config.toml
num_hidden_layers = 10
hidden_size = 768
num_attention_heads = 12
num_key_value_heads = 12
head_dim = 64
intermediate_size = 1536
vocab_size = 29706
hidden_act = "reglu"
norm = "layernorm"
norm_place = "pre"
norm_eps = 1e-05
positions = "learned"
qk_norm = false
attn_scale = 0.125
bias = "all"
tie_word_embeddings = true
parallel_block = false
extras = ["capped logits"]
init = "normal"
init_std_qkv = 0.0169
init_std_o = 0.0169
init_std_up = 0.0169
init_std_down = 0.0169
optimizer = "muon_variant"
learning_rate = 0.00583
beta1 = 0.95
weight_decay = 0.0
lr_head = 0.00641
max_grad_norm = 1.0
warmup_steps = 200
schedule = "wsd"
decay_fraction = 0.811
decay_shape = "linear"
final_lr_fraction = 0.0
batch_tokens = 131072
max_seq_len = 2048
doc_mask = false
train_tokens = 910500000
max_steps = 6947
dataset = "wikipedia_en"
Each number is 500 + 40 x the weight over its row's rms, rounded and kept within 0 to 999. Layers, rows and columns count from 0. Numbers have three digits each. The size before them is the row's rms in percent of the matrix's.

# gate: layer 6 MLP gate, 1536x768, rms 0.0663, rows 188-254, columns 64-127
# up: layer 6 MLP up, 1536x768, rms 0.0687, rows 188-254, columns 64-127
# down: layer 6 MLP down (transposed), 1536x768, rms 0.0472, rows 188-253, columns 64-127
gate188 105:506531530497501431505469545459493516454557476529527514549529455518416531500584530458491491490522476427513512435530526573526449568531504505552535498420522520503528528441508412468480522489574470
up188 103:439510477545584552471484502480530425432583454460488469481442456512427521484511474473552572492505488472573488550527530490495447512498413484489436523536497539487542536511484572485539527481530489
down188 100:509469549491530426602461485503507485519466478587540549547419532575530465593506466502511440491501481446540554555505497517541497542514495495473516512521539554488551481484506513451482416470520537
gate189 094:521497457524528446527570509487575512504446454537468470464555485486452543477513560497499492480492562567454556476564509489451513544551461473477528481455550455581524490522486557503450593499514483
up189 094:452453535469483465491509418455447604553520401439610518488529456483553493523441433493537457489475512491526534532506548456550500527509385484541457478564474521517504480444534532494551533557463471
down189 099:471505507469501519497479505488557557556452505577490509454573484494468503461496468474490542587472531471488535509402514545443517471548510505480515550538508472441515481497467444474512519491526555
gate190 101:534439537551485536517506504520484526549513497518445540476578564531496496549476501521490501498397507497439455452502427488497491447495532549522464519456488503556463541474547462480473482459546467
up190 099:463506511487481475487556471519506400478483457567497389514454479514507477459567447448536476546474502510519580473436491476584495488539476487523448452484513484499442506526494486439553469469592500
down190 101:540487528523452482494438503507538480507512476479491516582480493421528482544464525517401493536530447449523508352485532524492492464478520509597480433498553573522464539442557527462428546530478460
gate191 100:535572445478496456453497479465542493426537458522488478550495557499447519501501508455501525486520480518519468514534436518557570502487430460495508511541501525437477464501502529461491489494516510
up191 101:601505583567495503571494534496476517564496502488542516483455492458504512511545584502545520542546551451524466451439469449419452475542525511443513486490475555527562537486457525499482515495509439
down191 100:471541512509462507470511532580526431521471505507536529441520417526494529535473474502542527532531542472449473522546503553415515493551529537410460484465535446480523480469468467476461503452475418
gate192 097:490431460465522513468543488569518483431562475473487488507450506512479483522490443481561461535557542482515450534445516430548456453468567491508531534501512493484536444542449503499457502513537463
up192 096:510494470506389520480572528534498482514502514511462549519492445487525599482516447481479498437565458536566574438452459545470519557488522518505625493503462521511503511489525534452539435480436487
down192 096:471478500494560561465531590478518447466523471545503515460531504459547493471467468461497499472545536547443525430522506497501529522535466449518581518477541548476471455534483564496524507420508564
gate193 104:497539515520465476476492485593436510484524452582491481490504480495464491464460557548444437487487494384517434538465486516538479504531467471487481445527442515397597430566602552571531444432445492
up193 103:559440493536521498431500585475493482493506545508489557495438457463525500570500529489478583422540524486523444466490488488506494514499451561523471468480507480529392490484497525486521508479497541
down193 105:432525490390530507510573515499436442604486530508506513370554516476447481525513467484536433466470447507470455526462500524545501568518506493510520558483477503493443515517545485422483508457538506
gate194 097:482473501539535462473521460497563478482450540586486545499491495452501491478529449419515506510491436387508530545484495492540519545514494483564489497496468552581495476527546444483541556505397462
up194 102:468527560452498512522524497407503548431501536532530509508528488486498459482463511461523529480527495489483529487585520517473510494586501533507428526527418513510516508491488519537551511520510425
down194 101:500535432514492493469518422486568577520572543432504464554604511552489497531508450452453542517568512469513502440491506492492546483473489488455500381471435484445575517529499536481436516452599439
gate195 100:442509504463503401527427431537484488465495448489547484477478454481509514537480482492457483519438431506565432437488490528511510440499517556579545500477524491444553577472562559493501447476544524
up195 097:459516531450550479525522463483387485464434487473500539478490542423457586461480551458470533521504466591477465492489489547494482379490418449411562519421460481524538472515524429548417563513488511
down195 099:563426499474526460486498477523513486458500516474510532512438480481418468467522509465552475536509542492628531510672525507517529558552496544528441507514490487553479486500549455558500430510542494
gate196 103:493495565515476466547501510400497503509469503512496488482544419464515515447490451490585497552540536482622499508470437489515549467508512470474491519482567419483533523484565489601515532541511490
up196 107:463556507493458537474480524506488418515485503512479500517477504503523492509507465532480503505432508533410569468478522479462424504474448442494539463431486545548443446533537479439482549532436586
down196 102:418496444495430522500438479502565445506495465459519507532531474453553545448506578571477482514525447513476497570432447443540485529498526504504500437442544480547427508561534491531556465634547518
gate197 110:508450497540509532469521512463431512465519538479477538557519515502513462572526509550503459471542511489443501394463500480478520471458503641530446490482494531544504414519489556554467520486485447
up197 110:469484488461525507562529518477513456527503568530507496461426525469500515597522412468417558485519585461477470521509508448490508507526496424495544486550568513519502575473520422462514433542485490
down197 111:466526484423479516469490523505534498547484503508492513502445479527477520463457592389476488485486552501504523500519554504472480543515547508537446512440505535577472504464465539617548450525526553
gate198 106:449477524470486487477476513534455629544455558438469556503516566459476486494478477428477551444510533497493466459534476512500529524500503447490477432470467503492512528479555493478603498438512473
up198 103:529464435477528575483421532515372514497518577550469539455557522451519483447481488478492521545505548535506559514499446543556444510556530528497509536477451496525526546484487501497512508535550485
down198 098:526499539566479522423439461515490530556521503490556489496477496477513548488520501517420530484480525482568534465456426427486517473506498441511527539541495485511565538526475428531532442646538503
gate199 103:557442484520435509459547495412536544523527531500556569533491457522460521588462471516487482467558496428521452494506513497576490483482451530524552484473493565479550457562484422456470482469563459
up199 099:460481572466491480474501442511530519508498499535541505455478532515480489577442590430563517526530471523548503464516634511583475504510507510505528495429492610590530457519417485510570452471483518
down199 097:503511488525445504470491548546452503521477517504456464499473481547528536487435503520440530498533429539480486499475513513582500468445435512497469532439479526479501490547438487527509431488575516
gate200 092:510516527508461574481514434427489531484524575467461610490527523488457593489511535489418444512428467507507518501484481436459491498457508487441526501534465492428543436442490480567528502527507428
up200 085:517547528509497532498500497538559502547455498416478566565506492452506532482588521515554465498412421532549488500499521484479533572499499519501476498480518562543476511562444549447582528461561513
down200 089:460509487528515548513525506519450511560561500470435433537565518477410449600421402458561554491495448465518500442469485477558483492550527544564467479473562501488413518453558495420449538473523477
gate201 098:458505544449462509486495405556503534467485495553463497464531459567527537484549454424521478463518514477490435430523553504500505466503457523496519491520492529554549512536562467502504486470504516
up201 095:475500499527543497439461491463505499601515479483518535521532556475540516445429487457498482427457520474543462487538533485434506562388525510605527471470545532489462494455495546489514519467455503
down201 099:449471452475490511432482508492506448591501462513527496482489470512493463495571516554500480474531487510511471521518528490455471559526530468483555502504577482422504437508446471471512535559405459
gate202 100:540459501521481507500447534493457564480564478491492515495487485516503509540549454453494512488495492479535419467445531497441553454528422406427485475393486562454441505504541586551463511498559439
up202 105:518499529526447533472519544441533522526541478503505444458522527445539516458431489501498474484438483531434521504564539528528499544441556502549494532534557525479393485549525446463442503524533533
down202 103:432546515507554428501564518457547500567474503444513458483537504519506451534491523458481537461485590620498502558446521545553509471457454534500510532456506484494560503486455495450548381543482569
gate203 093:554561536484457487519502512524471505503534463491479442416536513491511492514462520473504528471501498409586555473450493557456542604449529536555542502444454459537500506510514427518452513446477489
up203 096:561582488502474483506490500551488481517456468510533485518582530441477488545466552531559522524522568500491514538501544503477413513466491455499472408540501534549474502499488498571603445488518504
down203 097:515507464512545463485558597528481449488529538494531480476496451489513590496502503503573492557488416506539448442538566519542521499438474534464448507499476492513451500537488390489434462531539495
gate204 101:467422524474452500468459491453582629430499439501502537519575441503443432401508453453467485464436528536558485449527506536500519536476476506529536521458515551529512512485505541484479522550573486
up204 098:500595552507495528491485461463518450535546497581479565549436498486480494510501458484516492531491490449520491504486461523559485497471523549555547401430509430450441498556458477451467510446443463
down204 097:522516412456511553502520476503457474504547484473448477470565447515473464462486541490486440561578500478465464528487516580466474538543552483524591517480498535506547475474377485433539534532481544
gate205 096:488471515519520512521426505381422522477542477514502437524621566585470516452459518542446586436495455501470486530501470526463445559487554487516541531584502426524451501452438512525445496445537451
up205 098:457548450470550547503497543483545512484460474491486522406503497462488453466470512557416477485549446523525580526500547519523522562468462512488529476473505473405485498449509423525468524454578484
down205 100:467519556555511512548514458410475479494441551510538441470509507516427470510516533439504517529486504512577477510486486429498493462517564545430505487571440437498559501509504560434490530505472516
gate206 099:521523452481488466542521494517486493454496453494501488494463440465532462493518543563591577484424492448519442472422515451546486561478479500639558473476379406521493533546416539481515498548523462
up206 098:475498515588437550481539550539498543470458510447511473478493494468467484537517494500436455553576476458502518458527484510416442471517486482496521518563528483492558552477533493548446452495546456
down206 099:521439507498472459488420520475484472476501555603506466570468599530527485455492546495542500444495488456526475414538479533537534447517531432502442542492521546486488366468504524508445530497536487
gate207 101:496577492476527508515415505513490498456530474509519527517487533508488534496454539537514517464536481571480476460540501483492460438489502499537510520474541509574581463492461550449446481480496472
up207 100:540524467507505462619585450590505465509514465536437464481432521465394553540457454546484520454486476520462542431449499480513493464481524486545486478440498541462455475479513515542497474488533565
down207 100:485545535506525414417485456470606539468463527519616400419564499456485480413541517452521549499469496515507562540505421493461516567551528485522409478490520526482552498529488542444450466497475459
gate208 105:523460510489505471430492511478538546406592479492486518517525518483489488496490455480530539567487511520552466500517455457514570545534558513493556513465484512536503492533541522495512455479475503
up208 107:469444567534547548488533425499514471506529534472477511525512484556499523468501431447486518533499530453519495506555565513485447509508580446526469502452487558420456498550471506486482426514477514
down208 107:497447538565451485479618455509483507386567460497535479524453480500491481581556540428513498479515490490528495482476472457510456504545516489458497437531514524454509448424518387502430551532566501
gate209 101:485515502521479506437570473539580497503460464511458526483519521522530497477424458475565506475543528534487452521500511496511555495534527485555512591480541512487514535523485510464467411527534427
up209 098:484505512495458543394565471593546445451399465456499433462512512514578470509470520484494541502530516512520496513530532467511532465527454451491453486451482474561421510544509488381505464505596473
down209 101:485588475478449465511548493530503505516545536479482575507514488500510462504458471482492531468475461500511526507486481542501531482467517506429461521509575564440539520509535505539512481505525474
gate210 104:476522542603446461472487434495445531480525478432464494515539471517452418470508561463567492508552487478561547443533472528558522560466505479542511492453419531502497473562524537459464498435541510
up210 104:578490481505453575507489538491618537422543477501496541516514474669502511541528465521509551452417535490470594515471450471520480539417482483518520528520487511459427534499525495510471513520484552
down210 104:454481500518506499472521500514537472540544521460524515469560474531554540523501489513539518458471549483524479471581506528495495529532548501544522492509511457439518407488530509555463496559524525
gate211 095:530470454537497572472478464517525418486457466520480542538444430499491488541439465440468542505482483546448496521514567528522499488483531396510494505483500509506557536498471486463565570519519468
up211 092:480424469439490527552521524522509548473531435569453492521477573477464467426446438514449484474492410528616588539457501474549492541506464507476502495508462508524507492448561491569464540527505458
down211 097:511429594477509432476542458569478467482533471574520531526500485491545443529535494490506526471527544554508543494538524474452477539510471465498541490475530460498502461520515504544448458427587530
gate212 101:487487488540550485586524544532515503387531523446499512528501515516513493517508523539483533484543453430522442557488526458484405520426518568534498461532538499487522487569502485441498563518546535
up212 097:517514506462477499551527493427477471478462504483565491540523483482589640549442396433475507483543512526491496531502509487480530484530478440494530529471464548450456528511514509504498542471543479
down212 104:491442621462419449531466462430527516524527463444437543532447442454576493541501505520537534442530479460527498466509490476442548533508509546539549459464515478463475468468547454464453518518519457
gate213 106:544435515496473522541502554483520479556488446455484527436478558502533502489480409536521573433579502434422473513471503532579500540389464483510453489453447518514476457542502491479453539545417512
up213 105:515475505485443548516458461535535504455532516491527455536514480412508557470553516465457566473446528436458518490477495547475476512530494491425498501537579487475488531491481553545531452478529496
down213 104:475508519482483428421486482567450518439427595456471494525467552506482476536500482499455446565503447564464568555515538536506524446553433468493596513470460468510550489531505522453519520536548474
gate214 099:465539472449535496446503535489498529502426470469445556488524542498514547497511497506538491488506531470474442518496469507493482449548511456566532476461497530524526534494455486455511462526581518
up214 100:495451475549532524537506571465511438440526481571549527507435473518559480498546519568494467495555513530509467532503550599453531472476421510519540433491514488456451508514445507477403460475458506
down214 094:486490494499510533510410461553542504475538543488444403482427563513519505488547535505430475517478517526416508483509494457501514506582475464491514477458444515447440550537489492441551520521560525
gate215 106:534496467492475515500460413487550445511496538529536547584501509448517529499491535467457474515484512462457426556486405462500487501536550552377567488481522474498529559514509526485548551584480433
up215 103:508533495510496457483445502425451551539553476463544560498490514538480504544453503501521470498499544509529473527520473579509621480451455453523505505478449493454496485544573459480453504518463529
down215 100:435533514460489613479465516440447514495491440574519416541596507496519425457494565535445525502518489566480548522477526485455426462483574513489419528457547509502502525545490505505461529559467479
gate216 099:503474456482546497530549525542503494485525477420491428519452461442589481454403451452539456512461537485505439517472488550525494492475489513518539466483557491520464528532464534502469459447487564
up216 100:586545514504510488507496537537512473542482588534504450482520566536432567527455501427508513512456492484521532462530551503462511469513583514477435487505424547480476529551502542490543494484494482
down216 098:552528509529503457553532509524504456525534550429542527515497472523528551540548461504471523481536512483491554556496448538475505471494550556518529569471566482530530440550505509631490587442472551
gate217 110:490458511491581500536475503548480525487468482478550503546468501539471531503529534533494538478488468433514456508509465505535527529493492500492534526420491534569534521382547554487549460512554563
up217 091:509552551511507510493542489455493469524550486497456438536425490501542547514583485515454504510467431525466513443448591518461526384463510457499503472536562461484470459605489471516474530462491527
down217 098:476450504453520505529439532532516565532461532470511524527438499515493500438477524533558466475561508443567491548590441478550495579527521478477452517452503510522557555385532558474514451503546513
gate218 096:529583542487482488542542459505536518434447539465529597480533545611502482472531466488551526566522428496435428579532495498527503500447471502536511513454503504483458543541445521528529508475483457
up218 101:534455478517566529523502548462514463437555481446408390535452456513517539455485522435435519463496523529543504482465455498513491445507589540539500446549484539497476521545466568483509562554462528
down218 106:454463483532409517474439541370542555544519448499545471472484528514499523506506503527580578492495455494607480533561508483522492498624420444513491465477488475550513430406539463396521463403543485
gate219 097:507545500446470518542531442488460501528484531442535544563520462487453457528495513516610511476542507538450512511496498510456497510441532497436513574497404503484533514462520509489504523420466534
up219 098:418496531453511420512529458457510480464543460531531491468426468472514555436520587489575494500508536483489561515487510565516488509484449505508463530518529453553502562489537490599487440553484536
down219 099:495400503511560516528509502515496414526430525515547487559544501517476516486404452505477519512496506475548590568533446507542519483494480434475436407463425524524516510499513505562501562453444545
gate220 099:475520503433478478507506460570514447523531482555531475481532502516483480543458419508540502521613538486530499398473530528494494497520537491496523512472431477465551406522514588485507467459547530
up220 100:478491554521560582465517490468457468467510534483578531458504479522480480453520451434450504568495509421515504518492529493458502444456519485580511473560458545479428494496446465528498517427425524
down220 098:509469561561482516458532486453494522452460538419492544548502521528539545521492514526486467474468421458467496493546460483471526548446415518475465493538523485555489496506473487565491443512486482
gate221 097:493460534543537491540469489575574521500462531446509447430505581477472502547505497482582520528519475567465579473524464503455571529540478573530543479473566568488442502476507509509431528530496466
up221 096:535522433490509542542550479598519447580517502537470492466463542548409511474487492524520431490516470490478447475321506529469514516501512470505540446487456523534429502553493476503452439472469471
down221 098:412565510621475440537509482398513448518464571465445512465497456489507536521456542495561437481503532496461422542546511489429541590471514598500501522506427456508558451482501513522492452535507476
gate222 100:479548409567498375553540515419485576507466497523514534578492509517462553513539449463458479518523486427500521517488441483508482486554494539475531463457475502484420510491520479496492498523532553
up222 104:451488469492502496460546512475538433492529492454486491465482472498451575467466487480505428450509528453447591489418460469540535510558491503475541569549545528556524532495460515537479515491489441
down222 103:457505565541569464497544539487508433476409468466524477458458480434533539523565457553552521525578487477497425454493504461517507483372492481411492503562452549440496491540438478505479459550513537
gate223 104:459488566480508527480448492522472520483492424508565507503527405584530531471496485539560515472530463499536575562562526527542437476548553509557515563532513515481473533555582469578512471426502575
up223 104:445544422462460495465552471584488519545447439552509504438544402499550587483530477530439481537530565481536512537460483462559497432557511475510452538553508483557466535599470455494469525467488549
down223 100:505580507499464574511488496467516490505421492484524509557464549537486514511531442475573562515593440456516500527446508459508593492435500533469382549445580531539527561506511474485500489499507571
gate224 097:491488540537465495451515530481542508474570455466491440475478480518516553504512503484509472523505574422501455475520561475528492451534475512563511555468493509463505479471494489496474471504532443
up224 102:478582442449427504540501481478467482546506475551422469513471564513493510464517507522492577444548519504549453496533496577507422428499536461510538527537504526443514496512494531509458505510588494
down224 099:526608449460451499523532513525485530489464493443546505465445448518538484447487470457476500364497474520498497530483479492482438440511434559469423539540481533421511519531555483522445466545537500
gate225 106:528503444576511493529492575475467500478472518502488471491502519561519508469569531556471524510453535538529503464483458522475519493498506517465476472493508522550516581429505491515515541486566523
up225 108:497529566482436436480467482471504499533597541421514522454498468468525549461459519541421423462530455460468494518435578439485507464460466522530493468528474536516492501492512497440531471498426493
down225 105:526477503419476491510553505430438560538514467558450481526596424550426608404488533441534480493477502452414490508562557506469483564527485552492433532462476500536480494445550486504479422538502480
gate226 107:518461516481449491438465494539475510454454544489462556516441497455448508547522498500491513560468438518534498464527488446496468464447520505481561471521482512565506468485558554466490488579538472
up226 103:495508539476562555572506486572531500503492557473514541506516536491523536518492508499454484480487434528592540553489487463520524501499414524485456489620483503491508469501514559472556503553457465
down226 102:457552519562471474469472547530490472568459532472482431518468470533548519542466540473553461494474521420482552488533528560511443454505486468534523543418500511544504485498490465506450469481464464
gate227 093:533485488453481520516476528485451550557471461510554501476586513509499469531557536550483491538476510514414493545486488479476500493504435477470534580500562517460522566517477481495550486465493474
up227 097:457554473525551474478477546573450458484493508496497456530515510551461462500467494359514509490496392484512543499464527440478520498532529508398503461495473496508554526561505530476441539502486470
down227 097:426486483472552464529574484447465571535485554452467501453450456577524528499435564571622523546515569462510477529533491567550461487498477519546491500481499454499516452492517528481495476466548522
gate228 098:434481519415498527425511446460486430480438514537445515475463537567545528543480459501513559498487486460508518437504434542522442416444498512545529455448520548488512488506478566482503486512497487
up228 093:449522507459570500546486529473512442513506498491507518461470538449494513556516489539541483401516456549535505492499488465487476448430493558468535468503480530526472530557487481459541511429477521
down228 102:479481539457622545547454494540559449474516496545479437539483570464492528585472441553502464537511525444446505478456522437483492583482488497531493510474493552485427434533499469551482563514532448
gate229 102:429512510505466475456542469503477538527472498536510552475517492509503568562480489551472477475518494524440520452491501522474536475445496478544583515513491443482505564481496495494502519519478503
up229 101:547516557485497595449477523493515481443488479515524495519468459578508496492480542525426510496508483507474537425574451566546492498484518541475528486493522562492513474543538529514473564529505419
down229 099:503496520478495527523541481454481495499543504509463565531492585529483514530432496497515484503508516523570487448496516524441487549466534560529526502634491471523565455565570484534490480520549517
gate230 101:504436505441518493531553532500434470488506427482468529461438432588475519532466536528538538483514438469491454423543522462505513511525527565492460495530531499431502528484543478569554564446501505
up230 098:428505524534512555568495483458449493489528412538433543497480514500461556563497522576517577483518435502536457556442475518497522629526464489493483476508472509498494515478507481524535543381499543
down230 100:520569449532489450469454528508538477478525511450432476425473470562562432442444514532545538469503506494497534544440540496441508556535503456419517549481533465500443553519478529458507532428553465
gate231 102:526456478511480472454410445441491532493467496514484418487516541479414567423537496510484489583536566453518573558482499546526471455463523486560515521514463417465540482455464502498527525488462537
up231 104:455485504564461556480489539536551532555488544479532495490464479528581487508515453500425519508457467428528480484485523499503491577561555505475509516452493531547487530496530518456512500501508468
down231 105:519498511528492487512500540512457560543541434507472480505565555513501456481516575532539524478506469568472465458566492424525495463481442433469475548525518534484523526466483501474524480497571537
gate232 094:506514509463606561519547450466403507525479493507519435428470520525494491476491413462453495424508452550498509468511493430460531459486422480500517422485544539443519557443512553517467470535476455
up232 094:442506476483485519451502455391563541446518535516534504450463400445470469510540528525495512506446518494487468509510489531463518540575508494495506554543459439567570533536426516532539534506489547
down232 093:508496519537429560507435521550506459547545518483490508500424445533477538477498535578499544586493491644514475522477471559387450468500477495521528524497572498566447474537488480494448482529473516
gate233 101:520448488444505487552557522457484495554452499485493551527414488463497412525495466463554511542478535552492476463523470509558544565462454501520553520519472497396526516499495516491534435550507495
up233 100:542466505544509616464532488508488493507471471578572504498545526538474472449518554517466471531505532507497544467449464465494557545464517498480545474472511526551486534465497467519476477520494547
down233 102:561477518496474454573500492577546465592514488516571541539476505518471523535551586480532418560516476537517482471509515480476441509450490526503533500428438518468452524534534526495473487503525547
gate234 103:524490504538508426431504446520487442558505455501528480551407450460513481549497473494539564439514527526529526465570513499535503508507502532533510590496552570501533526495531541491550513516455505
up234 101:427462515521490579549490459507491400469499582515515511528509517515477558488508445506511454523434454493457515477517546455497628470524570482476489533438557454551506510468397519502474521475520468
down234 100:509514492428518504509539605515477486516477477465451478516566537545568538521547521500455560539446530444554525446509537530492435513525582481510490460469482440549523541512476461491607437533528451
gate235 107:430453484488445526574532529530447448567475558496490501503482510543613459496489496541448577533559526544511536468484481478502480483516482495567463480514446517503457430535491551561469531487477436
up235 111:551553481505515516451473444478466504501501528541482469477526475495459423516518524453474452486489538478528527554518536506482469457475481469503512538544463458543534479494588456528481533529466530
down235 101:508555494490433484452500505452477509538479495522558523471580572584500501494488500423487519436485547465481411435513590499506485557471538566535525516458565440601493476502510481455504452497463495
gate236 099:538538498584581528538520526538452450458519517475501441470427536530489528553472533464484515437555460574495520508569526432519522607507500473517482444482558513512399489493484490506461434484429554
up236 100:493534538470566496494507555538476453551445425521483507490490506467458510453528550470503451492382494472454539436540545477552528464526501546417515483549487494459512522489529420472522544426473503
down236 099:561477507506456556505461446525576562516513486565475459443479507516485500492555472556511547480543453530467497475463492480526513466508435497499473463526492481556555514537465509373514508548543482
gate237 096:546444533460537462440432456468467515463524472482506484537502561469496438481547524499569486453446523596381463433509424458465447518514434473486466546518528490519526476492547494624455508503518462
up237 097:580443533511453535431454486489430591417494502527448495500463503407500491514484494560546447564595551514486453506603549502528460522498562497507475576496445507563484502450495586465443513503479554
down237 096:508517517497493437494543424455427476532482560466494549514521458499480464480445468530456523454551468461496483583527482561484488451546432498545448509557543515540543486488483528624524517541457460
gate238 097:452557559558563516529453484456533514607509508519537465502529509549533514459501460485592456566518557487450508486569484523510505544493557552412523614499586500505412537517511477526466555514526516
up238 097:497432508472507547524467496539433479535577457599502452484568485448496573458468490552429495483476508402536494469533504519558477531534465487472422487548505533516427447457581505501500453474509510
down238 095:563387467485461523468498507495419474522508516499467504524463454534530463509456423409548450483480445498502467546451531558528478465468493573463486444476516508471443542480512506529437500503473489
gate239 096:582516510515520469532488492493501557554521473496481538531536522500470460484526493522485484482513512368531461526480514466437498505454516551576560520578445493481503481465483558443467453506543553
up239 098:468455516510509483529493494490484498483559509528474516491468474467454547563497493474530521518499500460506553501468496480471499492478476540532515565505472500524541519487536470462501470502597486
down239 095:499428477533542575503486494504540473421472528431510488492560508550497510560557525539468558537512500457527529453494467574486486545511556468535485472526433426461523458542481523573529441475509509
gate240 099:497515497482452502507483439421525537470453557524451502534510475524542525549503456604465493536499484519511469476528477526491514472530501546495516484484473497536538557468510502534553498461508461
up240 101:532463485521543506494504533466510495550458533557528467480495468546614530598400440545509527503521469424515500545428565475463519548529473557497492445444491481464488483519447581475518503493457505
down240 105:559500567518528418486480462517487482503502551414474486519434489520477521491531478474575544495458534480497467486468545507433520520522523467461475453510472487438482505527488521557477466562490498
gate241 095:476485533517531546573512527510557446542448528500451511533468412501491466543484470503385469565508504522509519466593544494535563466498502432494482454532465452506573435558466449510510471505532497
up241 098:539544546469485512517486488534471444493462512484404535475547454431473592483529526553500489484449545519521517527470476584532535499488480501467508532508565516540485400427509524511514507529559552
down241 097:512499468472499508544536435478525433458513471522477487518437483481518491443501554464466479563591484466522536445545541569509551498526426465497484518437516529546488426500492519500570535465464544
gate242 095:498546540584436497517468589515504467507485469473497434532508458489519494519470460486547485514457480481452430536531455528509396508540440517517529541488486548485511516493450411529528509485498555
up242 099:455518475477392537570514492515468545542467514453529495514488446544553518452510427526447503548510442518499462453529556516442508449453472488553459451469508501510443460515524486498573478549487523
down242 099:536518560544543551519570493463499455481528496498502537504524452439484481477477589478513505502461453473584498548426512506487539529503441569517540533478484492497486528527559457511448471513528493
gate243 097:439493520519531484484454448502506486530542497467514504528485610489503490483490461519530479493578504536496501504512470474545444461468529519518560540461554517448471478585553546531542446536533480
up243 096:549525471493544451467512522450517472479500500464512493562480465507600546526454544532479478522490446480541525535473396506542466538465479431441504502527474459530502496530517416471480531501530525
down243 097:408490587465552455428516463590544484486476463566450496542435519464473460503422479508452484506516441446557465395508504556451499462523448456468520510466448484515531528524521531510436425473483593
gate244 096:539485513522501496522502456461495458499496503485541479524518564505522485549452536456551408478519550384494535490468545525549524479590497455493504493521501454437492484509470567516477435502469501
up244 096:547581562522586448483515460485498519475389468510591483521545550561526456496502541514474492480524482488535480520451527516515520503507529537519476449496555527505447426462467420510483492536537545
down244 097:481497506486483421506571486514551469456430485531483539471437485490543479509459533502482486484608532506522484507495473499514495516442490471511425413594450507560555444526515553516540525482515538
gate245 097:446528500494475449528515517478465494584472535489579452436472486441487472536534436448508580497498460472484437527490415590496528536503530480463449479484583606438519539541484442521517490412441461
up245 097:505527488514468420462505478483536559548518428496453522469538523500524475487499489528450446534472536455517441501553499484449581532539412549507500484546579510517537526472542529547521434500448548
down245 099:484480497455507548460474522487540537524498529557556476539486490468497488423478418509455474454473607511500468503538555567439489457488526501506517458491517448487559495514486521511450522546487536
gate246 106:519422519489527582537526538533480544519494455570441503396536494512515481553545533513461567460542454522480576533592423427545434476533471522561469500456476564528527563510547447497515518505498478
up246 108:509480524440550562491470491531555464523463459509475519508514551508474494403535545512521561480487449514498483514484504515531481485482468471534520536411479464521471473561445496518578485521490518
down246 109:557504521437527541523450493559462572485461521580521495404527524553453612446503513490535471477562491447486534512539540516520553426565498606492427508485546499469561548560560449453443502482491503
gate247 105:537541476507461461521557493479526497494547493462556506384487426522506488481467541426463506565467500479538450495449530575478538439480458479436588545537441502514425531510497525450459506460536537
up247 103:574481506473503466539521521490515497478512499548509580502461532562555497464439444510550542544533549569474522550419502564537496507528479450550497573495471489497493546537518558485566547537537466
down247 106:492560505445453561571501478602488479534446495571501525507493481427535464492443519475548496501588463504455473532526493461477502478481464467522501460502464431501547517515460445509459496534537447
gate248 102:516540520503512490489456508574561448517469548430534480486556482531474561516459492490461471499494450538513512467579485519518503453483490540573505537492514467553471563524473513501475473481552448
up248 100:537572478534517435490425591475520450466492583537528453515553480473520515553501468504442532543484500540448475475469558543529471527496440531480553550521458463447473516478512467512502494496522504
down248 104:541570478560472445498423509462468509599426534519438525480515466538462461516499433523515440590392507488561467492602535524471485536520498497545522553472527437553500536482514477438554507451543499
gate249 105:519494515429477482596481461479454590475472513488480528516578519460528496459439456495512488533490532504519534474510463471464483525458479502527493490507521513470470449517536511506509596450521580
up249 107:496457457487501556475428485493501500488497464488483431490419476507437500457487492544455489515540499478507487522508540573467537471527492523550525542449529547515509423451541546557539464478541533
down249 105:537518543466543438483461498459485424564497543498501584505572457473449474470483486440461503451428494521471447523578489481488531493529455621426559533465504484514474538498490576504546517463455545
gate250 098:514474444476546494476512502565527474451503446586517479518539515550520469466521460549530487409585483447588551565514514421468566510467485526382529510471497450542498512517505476427453488501498485
up250 097:485510505544515508539508471514517451542526529470551523417526487459460552461535508514514408494481479500477473530450457549551536564462470456476364451543417497484464503563558511546527486502437478
down250 096:497456476428511460498492447537532476468493537489534498530525441416487486482495523550501508482546454504466500505484492452539510540456529535475522512541464460540489475483455550544496533502505504
gate251 091:514461426484509513502481500475525581519503490542522572490529515469430534398543443509484447621449497482502517543557466497482526396446496549553490480500552511519512443408498558530523488477526456
up251 096:440566505490490501520502507472454467565485471504517440531449523515451497521443452535451525427514522512580488457497502516563546540456479496523512528527525483461519525502542549487471468483527564
down251 095:529466514521486511463503522544445516517505559480500511439524487512610412508483491448526474513514526525518505510514514506493444433504528439433578522524500480523492423512522435515539442516553461
gate252 105:503470487454547478499590498477445440520510499453505587484403543438507483503418510446502549529544454491481463485557417498504453480483527452477444497480482504454501455492611472451531487500541526
up252 108:549504500548492512550532601465469480515510542489499519480523527561526468505445527487447512517494501463462520441499534497405519450507523524531463493475479494472557568452484596553500530444469510
down252 107:472490532536481482509567482500497486491512401554427507439558470556484494496483421515466527427480559437503543481541541515476506499476521443484478501470529519535420494488499514459472454525422472
gate253 104:471518473530440496404494509495530485463443495509542482546466412561483516540457460562514487456467483437447568490514493515490517411462523481569522495529470517472477509477491498461465561417565532
up253 106:547452596520454402557472474518531488529498529541481481504510542483466457461525504494489471571508421474454528372562496483510479445463600465507437491553512539507498440529474546585508494501512551
down253 104:533512503539514495456431566540411560469501473499474537544484488532581515524549490425492513546514403539489459491541510543507438453444483480493518477472506446519417484499510500537510546504480512
gate254 098:494479487518545487534506575506521551456463541590442541510407509475567513491511448448500506494494525523578540460564495523526511486532501539441440491478460541509498449451461481490507500487502477
up254 096:480492415513484516455530550536432511405547505470489476538496505510477460519468479501495409514539533504532523497522505416573455509523405474540468510477519463479423496437533526505564506435451527